config.yaml
n_layer: 10
d_model: 256
n_head: 4
n_kv_head: 4
head_dim: 64
d_mlp: 704
vocab_size: 16384
activation: "swiglu"
norm: "rmsnorm"
norm_place: "pre"
norm_eps: 1e-06
positions: "rope"
rope_base: 10000.0
rope_fraction: 1.0
qk_norm: false
attn_scale: 0.125
bias: "none"
tie_embeddings: false
parallel_block: false
init: "uniform"
init_std_qkv: 0.0221
init_std_o: 0.0
init_std_up: 0.0221
init_std_down: 0.0
optimizer: "muon"
lr: 0.00223
lr_mult_o: 1.5
lr_mult_down: 3.0
beta1: 0.93
lr_head: 0.00817
grad_clip: 1.0
warmup_steps: 200
schedule: "wsd"
decay_fraction: 1.0
decay_shape: "linear"
final_lr_fraction: 0.02
batch_tokens: 65536
seq_len: 512
doc_mask: false
train_tokens: 428600000
steps: 6540
dataset: "wikipedia_en"
Each number is 500 + 25 x the weight over its row's rms, rounded and kept within 0 to 999. Layers, rows and columns count from 0. Numbers have three digits each. The size before them is the row's rms in percent of the matrix's.

# layer 4 MLP gate, 704x256, rms 0.0908, rows 194-330, columns 192-223
104:534517490458520468483516491478507516501497505533573532501467496468496502525455450453492535506512
096:466530513488551499527529539495535550530488484477500503504524533512523496536504516559509507492514
103:481455506489531492527449509493503513484472502515497517484512496500546500501513497507499523468517
093:492502507482520523513501502476521503470521514501473494504520525494502441499505512486522522510497
100:484497472467476479525447495472537479507448489497470520566485505527466493470492526532516486497481
112:490497465493518484462497486519507488499522540477452469467492454478480531497514476527520477528490
102:495481491526508482503546492529510478509528515547502530465505506476485491474510473481484510488475
107:445499483526510480472504499546454482522511502498491533485471515518523563465535491459496488520525
086:511488466452492493477502531509524473509521518557530506503534542510477482516530544519519498505481
096:513487505509492520467504515493485506523496436462511508484476497542497506540511514555524457539493
105:479516526505483471449494462490538530501541517539553491542537493475514514480470489507495537538474
096:525507511489521465526473511508459494522478495472510488538469505525500502473541530535518500519494
116:496506483527528520486538503521512509503521523506484517485467505539496530506459504491475502517484
100:465514533525483479498514500468524509503505499510467467536501511492465479509511544543461500556478
094:464444518508529545484467535493479494480498488480466498454443528524441482452514494501543516490492
094:459509503504519506478501504443492466506533492507494552496501442498545520508487451491560478532526
098:489538497505510494469539485506516521549541518454537498525489439437514479529524476493491476501504
103:493508496501508538509493514528520497509488512475486514472475497529509495463474520550486495462510
102:535527485503486497496548487501530513491547541474500507521490479498522498484469535520550463497512
099:465517506494524448498517471525539518483514478471511479497515500484537488505498517541477546519535
111:505561487499487511519477499475514500541540473515521489520555477502544498582524519521513494482493
100:518487453544465468511529512503537502522555481516502550511501497477533530536496490497487501531501
101:494476514517496503448526488502546500493526480525475500572488535562517481463510491439514445456491
094:512487495494462537523486507492486520537509480541548483490481485489551531493520526513491511533504
092:475487463501488476531514498524520476443539545530518518484443513463507514495495468490505498462499
104:516524551486513502495497546480452490486533477488528515509492532483529485480476536477507461533433
108:503469470482465528450515465561491521543546493463528530524485474484516508494529537545483543486544
106:498521498470520484525530479501523518513517510469510472478514462530501480516528502462521522485459
103:502509441489503496480508437479540447495513489502526520545488493520512503511476509487504499512481
100:510504479520469528506469492507495503533499471459504523471501498505501524491494494513522480508459
113:521540544511566495452473469522480509521456512495487488513482503516527459474483513445499484481543
095:508531552491503479506505485480436532523460527547540503493482503498512521521532523530523474517468
092:478495521529519490506500539516508479495484488509522523504537528497477496504493474523517503458514
099:466490476493515512474510453476460492523508467512492532509515492487503480535454509519473522532497
103:517535480571492535508546464509524518536479477525460539473475520533515480509463474513486499505540
106:525510494480476485504509500500474546509512470513486527493516516550510497478455472525451519536506
102:461515513461498510523539525502479509533502488448512512494520558530480533523526489481502480456496
095:475503485507465544506507533484505473525507481528499482501518509485502507512550455521526469502504
100:514536471491511550490505499472484504499503483514495473509455467438504506490502486476502528518462
094:518523530515498482467501512508450454502474532507530495534440529503536529453482529516465466481497
099:469488520468498485493495521483481539478495491480519498510553479481489500520501481490487484531485
096:478519460557503514468492532536518542536505508486494473521467557471517476478461511487503460513479
092:481492545522520557512455503489513499502472471497521503507470491513528525450471494447489491495512
100:508522464488477493487498484441511532571517447527524483519494504515529458531498509506496482499509
104:481495503505522475532472479504445481517532475497531544462527510526510523520510488514484485472513
092:502448514522496483515519504492484507461467521497515524507529488533570513514453515471530485500517
102:459461497509495537487495518504488435527502488482489470489481481481458505474511513520446483492499
106:519545523526452468539525506454485503522499486522505514512523466526546485557458481513530486541497
098:473480469492506505567497519475519472540520547495453521505515507550488519484530482499503473530552
105:497462468502491473489473523463508549480485500508521476538483496519565518511519493531524468520524
099:567494467470454509469454490536546459550511520494536504458513491503499478489505460530482491515497
093:501537475491539531494500497547486526501464454502493491506491510537513520474486533473499466514473
093:516503468510479546470541539495515493491467514486536488510484484495528514510507505472516525498487
102:545501485503470498497520472445487542526548541488492510554490489503484486499470524517471452533507
101:503511450531464528496518514487522501522519482487494511438513578515494508478538519530528556521466
107:501491477531477491517508464505499485517471477515453559483462480491534525529500461484521541518531
103:464523489509480524470516473520495507524523475483474508500515532506530518456470502507468516483471
093:450427511548560479505470527468492524487523493479509543528426513502453534478497497489524482463501
100:494524519504521443469516519479504468515493526513531526520553505504522517480505481496445495512521
097:503483510533485546541510505517473466508490561467493477495486474500549540486533531487502550524528
102:513547469519508482460519520525492524531496517479513540547446486540502552516514483529520524507459
093:457478527515484501511541516491474488520498490521503469493510487518485494514496508441502484500481
100:518531452549448473499488454498487518471535445498525495456490486520532487497475516535474475490481
103:532498504488510454522528529503491478513500511495547515518445448528492492504497532496507521516490
094:479477460525507540477455468540492469518523491527521531515454486528496500519474521530498520524455
106:463501483477525453521526483491504522528484511537488501523531524498509533510523467480524454470515
108:515502438468515503499468528483508524527475473508495512504513480499531514465479552527507501497519
093:554503497482499525506509492470563513514462541501464494503521491496509466503481498542540532512512
095:493515469495522510465473500487484501535492503510510507530472519530493482512510484486507455487548
099:513455493522445529452487471546537537515506525543510496545528542483530470480505495527471477468549
104:499529534463490525481496512538506505522497519544449474488488506494519499520534491495486458514473
107:479448478545512531500470473468490512468466503498485500527528450485484497546495496530505505524500
098:507489453537537496491462504560540506490528491493516479486543482553468530500472487508498515505539
103:515485461501536462479475482503523488514491504526528482458443542464485533509552471502458526461478
095:512476522462500526544510519502511501466458489496498511497473522489475490496483528477513513508445
102:552521493504491476471493464526470549524507497539466507493458541550519525500447489494472515512470
098:496533480509493513505487529517483538476506488499507546475498485500505515517532487492546526477506
098:544490503527490478480516491543498508542523456475466515492501494552495477501541493493491510461455
099:537488485485439542513513518485479561522500490485473486474486470484518549441479539517517486484530
101:556526468479445508496452510557523517486461471555514478500495522476512478498518474489480498536493
100:500477510459524495507487466535471414459515552483508517526484479469499492497513491534488510523487
101:546502439512528527523469502497526459499513465520525493498410479487486479484494489486486514488504
102:492534525485475509471514551542489518489551474461475517500550511524534506517476518481488491517501
104:533504445506492508503500502523591487509487450553494469459497492476495513479485525492475528510518
096:482516500503498495474507460535490499536506503487559503522495479501484510469508522500499494471536
100:467506484521535480523497483513508489514517489534481483518546503522515514492456460554499486499468
097:458537494487498520513472493487488543542480499482498498519543501508499503519464520506527504511493
092:485441536479482472522490521485542496502498471496526469470519526550472499517501492460506475470534
096:467471507498504513473489495449508482527521485508534521535504511529499523516488511529484524508482
095:529483520525479546481472502491517484464502494478477507535495500486433556499503488479527499497514
092:519521530488477518454514513494499494511575515475503499509520530473485513503485484492495508539517
105:531531495456537518532531486509509499520491521485526475523481483483536493584533502489532487490495
091:472499484509520488499501492528515453494486487524506520555485477525526476483538548464518519529480
105:492476500479494479447515533469489498498488519452504528439454482472501498492488509499465494472475
096:514501471508498507513491508509513514492465499416535478494493524535530555496501498480538529471512
097:480501511479526470508475488530507544495484486479538508488488524479488463485494504554522482506484
103:490503499556492475527529480476498525522521464482507460476529492520472513502493535497550521486514
108:542500510498525522490482491480493522503515526532520514527522459530538496521515517497540455514529
102:503481504497476498538462474489486526490484521485464517495506513491513485487511503492485531453503
088:464534488538464486480514530504486522482510501498507525524503466496598505514458522483464492490514
097:533500526484493522475489527522453499522478530555499497526504491490463510446536459516530512507499
106:523516519482474492472559498576450465504507490510524518498506495495492528463576498496528462457520
100:497514463529545478504546504523518460513494470483543493492474460498510500475476507430567519497516
096:478493506521549518482503481499542483540506510490500477518470486502463489467488479512499502489529
092:524527509509495499484576501504491517488490509465481502483459512495465549533514462487464496475521
098:502481478502509496523518474512492477538509482491515521509547506480487507480475504494544526473519
092:462531484451548523442542514494534511510522501501483502498471511460516526452486526531514503508508
097:477561485456501508519479486485465525491533518564467530483521480507514480520534520531532538509484
093:538445494492491511514504511496510482518521527497486495505504538519466521503477469487471499481513
105:510517496506535486530485489511496504441477512494513504491485536460501502508471520460484523499557
097:486484507501543497541528523487518538555503537482470543448497447514546516537489524556472545458489
103:438469527468522510491491490549473472565521469512492514447513498485498492543512471515517457537501
097:475449529500496525491523517551474514496519498490512501472498502462498474530511506511493520497492
097:542494500511496530488496513492521508528529500527517546549532501507492505510541502524489515491533
103:513520485472489528529520470484523500532518503499510491526494557477481485510556500494489518500482
091:494556497475510500483536473520531484466541497492479462480474532518485527473493529487512509511516
106:466497544480493500531479472458523493486504525496521462474534512525486478526538536519551518464482
105:498457508511462503501494506496490548483496442530523522549452481461552507524465526520487507474509
098:528474536472480475484499475486456524503502514493499509444478499478471505528522486539472490503503
105:503482492517495468489473463495529487480508540550505484523516521488510505517493490503455515532474
117:515466482503530512447502432533493516532513535502491496494477497496473529515506488479505442490514
100:502494504528497505493496492514461490483490431496466508520486536474491434486517515456516549508462
098:483522536514474500470512482475457525462506519470475480561532507464467476500527504494497510538541
099:550513475460499475462496491501501502458523478483496460508499483486478505483499449495512519440502
100:545478526536488514501456504513482488498475482473514468469490498498493483522478486512525487502471
096:534507531474476505508517496476521507532468477491489501545468511515440479525468500494503489504496
093:494489473552512524495500491525487517473472469451502497498471507543479503493476476497490508473514
124:494483513491491508563498508514505447524530535529516491559548494539514545500498519514446515473489
098:511499474527518480469538490498516532528519542503541524503517480543470475489447501497479522524487
097:505481541499500489520503447495470477511472497451529505483500537520500505497512512484524515478510
109:535488540530536509451501534485508502527498488525510502490493507469469500473525531487519518508532
092:519459513496497475463450509470551518508475530449522514470449505469512519494529468522530522465493
105:447491506499529483500511478475494534527509462511532522519500534465462533514498495479505537527527
092:487523497518483441541495477501473516488518538506472490546509506513545491531526518539468515485474
094:491473464497543472508474503510529434480527520548435477509501486576501496515512480507478470454456
100:506509513508475538512538492480462480495517496480512506479515506465477509575490505482507475468459
094:506505481476509508492489518497522502517536488496491487507513504480497458443524456494483464476522
# layer 4 MLP up, 704x256, rms 0.0898, rows 194-330, columns 192-223
103:473495487502472552513500505507531501487542474434499458477516490503495479487514479515477528513501
090:525467519470483480461483517498464480477508519510542469505531498489524523488528470481553498470515
096:525506499476507530464498491498458503465485498524514530476501524503536531530523517455508509470500
093:516530488538471485497498491515476485507500499501472533477511499525555521535534436489501489502447
097:475489506481492494527468515543486515522479522527498492499475492528516530518499497521490484515490
102:531451490550509480443496483491527518530520509513495488502497515509491510470491491517507475474511
109:499527528476517457516503501527483482475448483482525509487492505495515503470487492475512454518477
107:488484494486518507506469491496492528499486469482532482523511454474471492513491470491468528486527
101:479517521493546533507507480532510460499513536553487517534488541513489483492493528512496457455454
093:483458514482513480508488494509521466535528501517495519533507498499481517506498477528473521539509
094:504504494481500458501458483461492517471499495563497471508524475521485490472461489539541471519490
095:454493483488462496521539520545502457480507530543521489482528493513470496474507516485467487501473
112:472492512526532508527521523519512493495534497462510516526455492491469498497502505516470492539478
105:453536472517503515498534511497494537487451497490513501498527517480485554527476517480521567541473
099:482488483498482488485503472509512501490461509498506506515485441506505555510477449542506472457482
096:510499522518495518489511473514538525505457470476480441453495517477485499500505498533459483493487
091:452463507546539503487515468514536502512488503483488496530553530498520537493469477488504469500460
101:526463505515482527526473502557504464513511537526519525483492466484520503454476496423515523490481
099:511490453546475507515512453472497485506489518518537473508492493510511468489499500499546482508545
098:527507490447480481520484532444511499520493480515481516487517487499495502523506508504538502502463
109:493486439504493486503524510526470495454488466539522497518486504527511519507475500510504565477468
099:516512481531433519476483529524506495515472524493481510565517487462548513491533440493461472510533
099:487580529520501511545470490515483515504466493479448501474486518483488513535507511521479562529483
102:461492490494492505495535478478492518498501561520536522509486488519483546530500484490489518561510
097:492507494541480496556507539469478499489479509498534497515538490436502467481520503482502535499483
102:476487486530502523473526457454497492498568538494488488464538501515527533487506487484489512499513
104:522534499487503484428469480511501468485485459524472505514510531472496538525505509492546512500481
097:489516518485492549525500490464479481521475498507504534508549461464528480532469489514495478488515
092:451514525572499475523489506515451504481546477473497527512521523516576475490512536502456485466503
102:533501499454464485500486504474534558512480468539536498492524522515522513517530464509485484475469
102:466522436491487462490491505483472473495539454519473461487502504444476536508515492483468499505490
089:514487522523531545475457487519516507515498540479513492515483515521486496512552479486508474501513
110:521516472469492512455504509550484487529500507505511486531497500502460518555511513505458482507519
097:485574522486461501515527537527511447522511519511539538504543515527493470474481483452534468472473
104:490458512504496480521469478478441514484460528482488502507495476505482517522486486514524525521490
104:479501489484470571474490463510493501553490523476466489497463464528490484459484492481513496468524
104:529525501472475545472479475498491563538484493504505511519529513526493537502477499452501528488490
109:531488477455536489493477518517496520485505523490495532511504473481512450494528509490518479519504
095:489501463486503508484481487493484536530534487536478461506492510504516521527500492507478513452506
096:503454510483526475491497474493510551475513494524471531529500503538476494487497480472516488530506
094:508507481510538509494510491496461502514553476504489509495527490507511527516487522540516481515504
096:499453530475496498481520488492521488490497532485501503470450484544479499492499471543471487506507
094:515518466486470481511527540523484466504476530473497544463493533470501480501539508471504459487512
102:487530533465509518525495547475546463519511540515502508509484525472463483452522495536519504544460
106:468483484521496530499481527535505501500518523538511488510535520513489494481472490519478491527509
093:558488464498487497458516481532494450531541501488465510529505484476508495510506483538499530493509
102:515491485488507496500501510478465475526521474451513505452492516533509475488531545494485509518540
108:489497514481518482487495505464468492502516477506507504431446492501481486522448483520533498492525
101:500483531506471519525497479487473485481465468491495522529515543529518529455481530531464485529487
106:486532526450476507513496491536526522516511494509451498520492500483472523488530485535508537508462
098:507503510497483504483477482512521501536495542490523524514480494522480485484526474483505519456492
095:510487501481519543504493476488507471543502504455493491523497515467476557530491530512496517518499
099:486479500489492457553511523498487441487533493513522522452483497541516483530502503445525460483484
099:513497482496461491485528478487511532514487481494475474490476481496527507529512516510481554471486
110:512516521528473499519493474505508487500515426511465544504516524507493538478499521504484506503565
108:505484543495485490466531541503503496505508516536492506509512479522509510523478495505497558470499
106:510486485468529546484491470506518542497486535493481523482483504490512507498462490505507511485461
086:529553466524516549482523522486490529542528541538508507487498507539490505516474508501509510495498
105:487527482482550527508514445480472478478495556498517491501477521510487452498539506472537549477509
096:467468549492453525519505489481538520502482464486477436464482508510487498498483504513500525454541
108:532535496483477494524508507505526563499503487493500531558484474512486521495483520498513471505526
100:533528530509539544486508500530500507477529495536503481491471550509500461482484532516501497508531
101:494494510478511484499479510508418506533518479469472467492490510541503518529547547488485541513473
106:446446487506515507508508526500540498488452524575492501509523533473542499522488456486464514524471
097:506499489488496495508490502522508496541501531514519485472467507459516513493528522424537482511498
099:475516489505475497547509496504502524517522525488509489491497517501534541505493486525500481529514
108:533484494515462450547502517458528500493504493555455500482538531490508512515487538511496525521514
101:510465483441536502526486474479520531487471534583500502547533482536515514452497479498499482502520
100:494496493515527464540539475497518494493484446518482493550461475526528482530472466490519476468493
096:535508489522493547466555513517521479516469498493546519516497516476481485505476486496476483498528
098:537468489517497501464487522495538507514480490471501471496505487464480495445475488524500490563511
102:522494509517519513513480488531472543513482495435532469539488512540497484522494534502481526506497
093:495488533509513496480442483474520480525521468514520507487499492480478523471505491521492517447510
113:470461487553499477476486491535471497507503519513481516505466500480512458549487457526484467532504
099:518504464495550499494525514524498486533525506501463477490457537502500478538578506489459521511486
101:490472499463524527495483502460481534524511481442475506503463495480512496527486506549456480499474
101:504477478531508476516472482498559510482469510516492508536503544502505504524497503502508532474523
101:556544492517549479497542514520481508495515440470458508499512479481470468526516522462503489516484
097:506509522499462515519563518471485505481525512447494514436537521535539512482539541486487493482555
102:501518468453471457524483492461509493517509523562494453509491492506473475472473488466489477494477
097:483482501520487517524525519525489470483492524499483496531499517506481494478499546540455540512520
103:526528502475505499514478479503521520497528497478509472490511573541565480532471500542504484527526
099:512501466469506509525514515530542539467533512488475558486506510492482455469485481514479498486465
101:484484514498468509465497467515472525510541515505504534502488515528496530514509519469542514442487
097:536509543486495516495451469493512550531504510507486474486498483511510514525479533484481506515495
104:567534474456496462512540489503492495549519533533547511498510502508507492487471526522471490490513
090:546510483509483541488525531521490486503482493490524523488545485492459517524487492537471526535462
095:539482500466521513544497491530501495490493476526466538533480537536522506527507502495509517501491
087:517455489532493474506484484515516547489450482476464525479507480484509512489526508496500501490539
090:486546527472442500466497480510485462460509507563494553511481483518483535492533495493509489534517
094:477519471487494498504521508491508499476578484465510518500515479512494469521446444449544504528473
100:494497536497514462548463486476485505512508465536511467489495558491515474493529494462530481497502
099:487514503503482534530533488461472468515481488546477521496510474515516484503462496514472485475479
103:511533556506516477536498494491472497451480465480478477499507531550466494497509506486475498509473
116:486510491506448493499489476511480484499512532518516470501532480478495525490472496538528470501503
101:436514461498442492503497512512479479496531549460498515481523477476481563485500492493503486524515
105:510503448473526524491514474476482485535501490468514468484508517528506442487474502456506517471512
098:483484529505449513515508490530533515488490500455490495459473482504506487503486492514520504512501
105:479465479543490497515526471521466502488495485510543556484489542518496559488492499511433546507492
084:563464505446479476491497478541505489502471507480518494480502538472440528500531457486476482500508
093:468517524539526453484506447492493508502511479486510490527514493525507560544486483523478516514513
105:484510463470499522507461470485549484510470450451488459501501507512510469487474476495505489519506
103:508512488491525506474469481483501536557470536529487490517512497495535491517474515484494471474475
096:498493518469467495512461490481522462523505479506426501516468479531463522500495483496531499479498
097:510455504529478517465544484505501491494499460498508462524478480499514496564464466517474538508520
107:481523486519465522518546533537487523517494486518547535499550495492539526553522492520545481514473
089:540554475455504524519448535505551542479482520460470523430473503492500491449488484497515512552500
097:489512523522503526469466458502524465476516518482511515507490469518504493508461473505512481493510
090:482462489483507501517478494495488494476497498506489483520499463526446546482510549525456516554475
101:506516483489481516505530504513443516488466430471512525466509527505506521478503511518511547460514
100:535454484497501504502511536512481490504502513476551519523529466512506481523534472486506517494543
099:466489534453480485550485501539530483449489459531518484525529488487532519471512547503492470536509
100:514457522513518465462480465505553480490533518477507477472510506511533482432503538498556459534503
100:492521497497495472542536471482502477491498455467539524533508474460513489512461543491499517518506
101:482516501533496509508446518472490486474540511444497491482474501467503505548524473447504486497510
099:543512461487533482481520520466538479518480516424474481510505520448529543516551529503486463500471
099:510516520527486469470438503526499517523516467473526476523486464548550526494489492506510502487507
098:525502503493480532464519466500478498524530501528521493536474474509459453518529509512502506508511
092:531531517471479483494464475478516511518467486515513481488508510461452527500478570475498546558472
101:516476486542532519474501499502563505507483531504475507536540514506503549494545503495479486465508
109:533505546528486514507494460501497508472434498569490486495499459477524435498491521467460491458540
104:500458493479491513471521539474498481498483549479523458496477509524500494455483487519477498532495
096:492531513518515483475497514548486501474498533465484456475540450473494530481458518498527518502555
109:511482481490485469503492496511502485520441529471493509498515495535511504478510539484502492536504
101:449523513446561486476480510471488479495498529538473520456517496502494526509507489486494495480521
108:462498513481499523484507468487514519499509524525513491489532500454489511529497486485515452474532
098:450444514493494483505520496492477473512540541514489484491478533529524457503485482496501537472491
120:503518522457536502504501492425486452489524519488519468517504541460487521526473507473467436472482
098:495480496508485515513525478538473474534500504515474498502471499493470492509513487462499478499488
115:458485486528502530524471486494540482501505508508507501483480469479469456487485516494481454511509
104:508523482545563514534555488515471482542472495469527490467534491484498491482491484539501516492563
103:495559494465516486468516504486477450514509470533512473489552476505513543520493521495509518528450
100:488518494531504487531467470444514510522487517455502502503490502486482486510523478509491505497465
092:516497456521479494538505492486540477502541493496479477490485492525504516515533557454504498518517
094:481497453499529535501536523455521527477513518556479543480503489519501522538518522473464503478503
093:523516508498523489495497526494511498501461463497493497491527569520489521490496524494516505555518
097:474456476501482463475506505527488502471501494485488505534496526513490550499461521515507538506470
# layer 4 MLP down (transposed), 704x256, rms 0.25, rows 194-330, columns 192-223
105:537477530476490480483525533504459480516507467502467496519478496450516482494525474512497525507512
096:508471521528503463477535546514498472477481494505488485529522486514527528469486432526498465495504
099:494515519456501488492512463519500510486566492458489494522477501499485490439488465501476470481483
095:481463502469543531517489502558513495529563522552471480484506533509533455499495499455501481505543
096:553468491492453485447492486485535498502513488473506528515492508481506457496529512481527514481469
108:500518482522497495481486473520532517514482495482525519475512515492457520450508529542477462486471
105:453492513478532497477494541461466508526507445518482487471482482506491494490514494570511503518497
102:524503449487492497500503477488513488497553478503503507461492496466488507511529484523450535470475
098:487496476485511509484491539449498535520485485514543476479464482506486503483483481450474495518494
096:539456497563537503505491502542490547463473457561517515525543513537486474517517505477478474508515
099:547502533476498480474485534519522524474476454534481545500522551500496511495477482539474501507468
093:525488499503514510501524487497499486510546515498503483479503517483471462485485486523461497488476
115:496521505499488450488472495465514530499468477487544484464529474494527479526485497495519480482492
100:519510512464497502519497485450521494509512542531513465497515501529452467523472520533502498504501
095:479486515504517497487533531542507487517523495546508513543523506511469479498497500505487494515497
097:549486525499428486512459486517508527503495518515501477532490490483534498508479519461484520523497
096:493503516486488515497495476520487518462468485515512502492519529518453544504529501466490511484483
101:486494524510522472483492517512523489468516465524489507500469532485469478515534471491500491484499
099:484500509491516523542496527530495544516506538494479543498489492493529438483572455518491492513490
101:503499489524510512512538496475472503541480522529515485506463493520522454530509479493553509522455
102:467547479500518452521510462490498529465524523532524489483478460507494491507489547499509508508502
094:503508521489484497522487518530474479502565453506436509505523503504522519487518482517480489491522
102:530480538524471501479506503514486498489555510509527481485528509528498491482493517498491478485542
101:463519501489472531531494500555495475528541482444478481501459502512462480432502517506475510499505
095:474502474525525474586517473512531537497481491513510510546503543510461489503493489463524505537487
101:442528487525519457454474484492507505465521484502449484490492485492543518476473507492496504546513
104:510441502491494478482487498509506502492545488478504507506495522484502525481464541506492526526470
109:533486494493482503458521469502465463520480478474507524465540505509520514457539492500516524467489
095:479516538450559547482515533498540511508479547464507489514496499484508501513470541447481481502513
102:506510502549496483501516493550515488491523494503510531439532500526495527523489495492503509495461
112:544449513468468484497494489455463499464520479554500519439516527481511486521481486542508462492459
097:494525453491515489501531509511547480492539473486454476503520491523515458522482453472501502516567
105:515442499532529511502487471473476492469508463519486489502512513501562453443484475515522494487468
103:569495518577502491496478495512469546513485531500523511486488508497494500471539471525473460489511
104:516477473465521506507498491502500509492508505481458469511521492467497484506510485507524475474494
101:507522474519490532505489511477473518484517457517488522499496488534516480531471500485478518510471
104:524542506508523479507497505515526529511507479474526521488506516494449547542509491503497514517430
107:523502440501504491486525496531496482469508527459482528489521501497445531468503481505499486539499
100:463558466563483507514488502517502506474544458564474492489495530467464455507545527522443484513493
093:497508482534490567502490478520492488501511508491511500452517478487471516536509514502496457538472
096:517479515473534504503477508520492506488480553506446521484516498514467491485496514517507470500483
098:514492478519533486492508545479504502553489443524524499480501499514493469539515497497553518463425
099:498520508518492484529499492507526495433522458525521461491517476495470520477510546491494524482475
096:521548528474543491569521497482538505456499530503520499558509499510495506462518477466505467472489
106:528479450539513472501475476523506496520507514489490488484527473514534530506521466505484483512484
105:510506471487500516500505484510511502499511560478469522509491501495584448503532505479488462479541
101:555480479521509480500510479526473484506502503472541516482505519511507494513503477484514454504568
106:501483480493484536483494461489512484515504454482465530502549468509512510498492505476478459493500
103:515498483504506502430500459485495477446523480491446505479464522519510518533506476540498521489441
104:491500516512505500474456486498496488562475475492519471543559495519500466426496526480539475436491
102:478494497473530544554496517493479478452532486552470495487506475505470531508520536469497529503510
090:483536500493509490493527505500520498459426528497490524510464480527477502522526480475499439492513
100:523504504528511515519523517483539510529526508497535472476497533513514499501514523506469501494493
103:544479546481495456501505474484491525523519413472527524503473507521501492499492505454488484506511
102:535482475500464537508506495495477470538525451519541538527514478520504516503498490521514482515476
105:452480500455508502511468495494471513516515450531494452521562463503446489512505484466511505497498
104:489490501524521485456486499502505450454479493499525489520486496485529531507494527497480519533486
095:523446532466498491513516520490494486492469481484490514500475489502578500506507445519502441494493
105:477528536418517514486477498501505472492489504473501476483531497548508498517478522494503490507529
094:514503497491495554545534508506489489490498499520485487490512503475521531452497494477508550456510
104:551501486514532488522487474497499504516465501495491483502500463527493518492537470475513484501430
093:519535503466504481490533489543475484528501511518509529484508475494490476525527479494484542508506
097:556491500550503526510531470482452510495481517464502477503472490515508525499513545488541515487494
104:512487459477502536487490468480475528468499462512481518506502479506512517486485479513529441481476
099:507520510517473473495505481456499513526486494523468475508513537524556515556500481463469492488486
113:462558478474495471483520497475510506486524500524500493518509502505495517544503484465504503461495
101:475459486513516538460483483473523472458514509588519510512498541529519517522503487511491482507474
108:545496481476474516547504503505490498519506526528537547519464506523518469499492502516529508495503
098:514500483483503517499470499508527474491508476508425496473537472451532490490462523523452547498487
097:465485458494460528491523532464476569464553449559528485493475502488485484520521507493520486464526
101:550503498472450555487505446496455494485544514496500515481484464483526522518541521520496547514486
104:487485509518462534475499501508514523486480565475546500436432476511540482492529526476461501531484
104:512499502538541500531522498482519507510509528505510491505515535470521510513510521490551508495497
105:498431536493542517525519493513534523513497449482485456533482477502462460547519462485512495532447
095:498532527465488513531477521487497541496483510484465510532484520468515522483481521520494487506522
102:506489503508485509483501506480523455506536508490511495503458558526514512521478471513448497507435
098:511441520482439498458496494512498509459470490483492491520460535479522523465543479530506466536515
096:507545482456532491522505486500530501470500446490470524544472511528538536501483528480475536486473
098:480475470473478505543489516517481467505508490450467478467518499506487502475479526508468485498497
102:488498493551463499466512511455477480551541440488514506485537505508473502512552516477516486439500
103:484500521492510487529508531541529513467504453506484486493514489478481517505511516507478516504452
102:521506458474519507527463515480467521488541468496495488508487523486531508516485491526472480485539
106:476482449495530505532486547497561472472539540499479514521463514501466477494510476541511511507494
103:492483442466524491505500455465492520478477491458489489491484457491508494496483471536506453505459
098:508518505488517513508510494518523504538501504513505476547450486499448505499484476452494447509494
103:500450543526522506481534486483526463506493486466486507506488548521502490524542445489488505516466
094:459530529505484484530491525517473531480491465534476485479536480492509437488507527468530495471520
092:478542532505523462497489456493462534503481556483522469488500499481476527538541516536478500480519
099:544521487511521478469495479430470518556490484466470504501496502507525486518502516506533518554487
097:473514515483479510517498523531534498510502504516492478521513492517513529514455538474511482486477
095:484455496504540491496527485523512501444465504477482461523512507528521459516511458484479510517541
104:447525491506534500486495456504519483492529549491561483485542524497489502466432545516495457516501
096:477492506497532494504468491520503494462499528454526490492529515477527496475446490522500538522529
100:524535510481468481502493519496482512499487485550516529511471428477504538486488474535486483506498
111:500473500490522523501529538540518489485470487512534515523492501511534542494490490468514505479514
099:458502519473520491499500512487512496513531521491501549525495518484531438457503504512498484481495
104:513449473494499503459484477532515499546504515445489510482523478492525475556529550502515502497488
102:492467524484520509531482515518472461534490474464533492443465472483475506526457516496471519526508
104:521499493498483472546516516477514528478524510529514465491471513467493519472529498474478493540479
088:491463492499541519515528454495496479523524467478505507479467509484514475499486503505492500524551
095:496496484497477512492506506514462530497512502511492498492520443516522484484462479505539531471461
106:497445485514492526513473500477490517515468488487457499506526511494475454489475472482487513522492
097:507470492512480522510521516511507465480502468532527521505489473454481545527494492494492511511511
096:460484521507508496504501434531454502487546495490534480460486474490467495470491473487517505520487
097:471459500507468514467503464528526506447498547517471487467499488492454485545482457491465494487502
104:476508467490473554486521532507531477535450512530496515484505492530493535541484500546525481492507
088:546542490488512515483515453478524521518522512521527536524524522499479473492506512450523503533512
096:501467439500527485488492488498529531468485470489545500501496489496438525489458524513463485522463
095:494478463524492470487457494494528512468477487494487509500513452525510491480478498487486453554527
097:516504470465473469507467483528499502453522494490519518469518533518468510513523486502493528499496
099:507504492488510547501508460521511495538547470539540499510475528533557504501488510426531492488493
104:537515520525479508492501491481473487534519535481493504470495476540488498507508447525478510520520
097:491505510469480500508522521494490487487537466516476514496477502546466488488509499533444486539511
101:468526521505532530519534516518504488479476495539527526522482523487463473510523512474541519519546
101:524449449481490538528512481505492500506508455455474477498483516486482518514541495522464461490470
098:487497521457553545453491479467521455456479500535451475460532494530487490469523513477492556526498
100:458521510528503511533517483529523468495445518478474455482499526515493476517501463480473503516477
105:513498492493532521454481501501504516510530500493476521534477502539530511498508510510493520478521
099:498508492460458484447514478489500498480501495512545501467469541475484525550461556500515466486465
105:488547486516501487530525457479525507453502498474507430492500489519484471468463465505474498509449
113:516497506488508506527511512483503483491484456497447535494493482484492507538521517482505539551540
098:504496517498512490535511493512483545501496436459440537487480503532505532492491538479478478512520
100:486490507551476588477558463515494515503514520474498510538493504468477489473506492527511509496505
105:535505509480483525502493507500520492507509475470514490497546521545527502505480466452503545493517
104:504468446486494512496527484485452485472525556519520528528456478512478502467506507509488488441547
103:458491470504482523513542499491516474552500482499466494470503495497521529522471493488454530470514
097:528450486486505460454520533512455560504474473497493486516490512468528454508470511506528494497518
107:465503558480503495545475502474515489466487552522541464518501494492518517506492486511500443466516
095:512507541485483511511489503519486485531497484524475494502523509521481525516514492480481513507488
116:507462534437454506485526475432495510530499509455512484502494481480511479488464493506454510511501
102:497500511496472520510455469476494483540485521476509518494529530501523466491536514504488521543484
103:476522532513499485471519467446505494492478505530494497450536466486547526527500510504497504493527
105:497482493498522479515501512486527493480502502541514490542509500474495504494544547461482483505539
092:473485517535516497464484520508469514522515504495478481540535512510534507526521502574496517496509
095:493528501545511532482496494533498490491495538484484519500502489480523466464474513514543528483506
095:474403500493498529540502488505524497484515498502483492523477453490527525524488519485521493501494
099:482497499493503477503491487504482503512501470469462502484522505477510516548512479536515508529508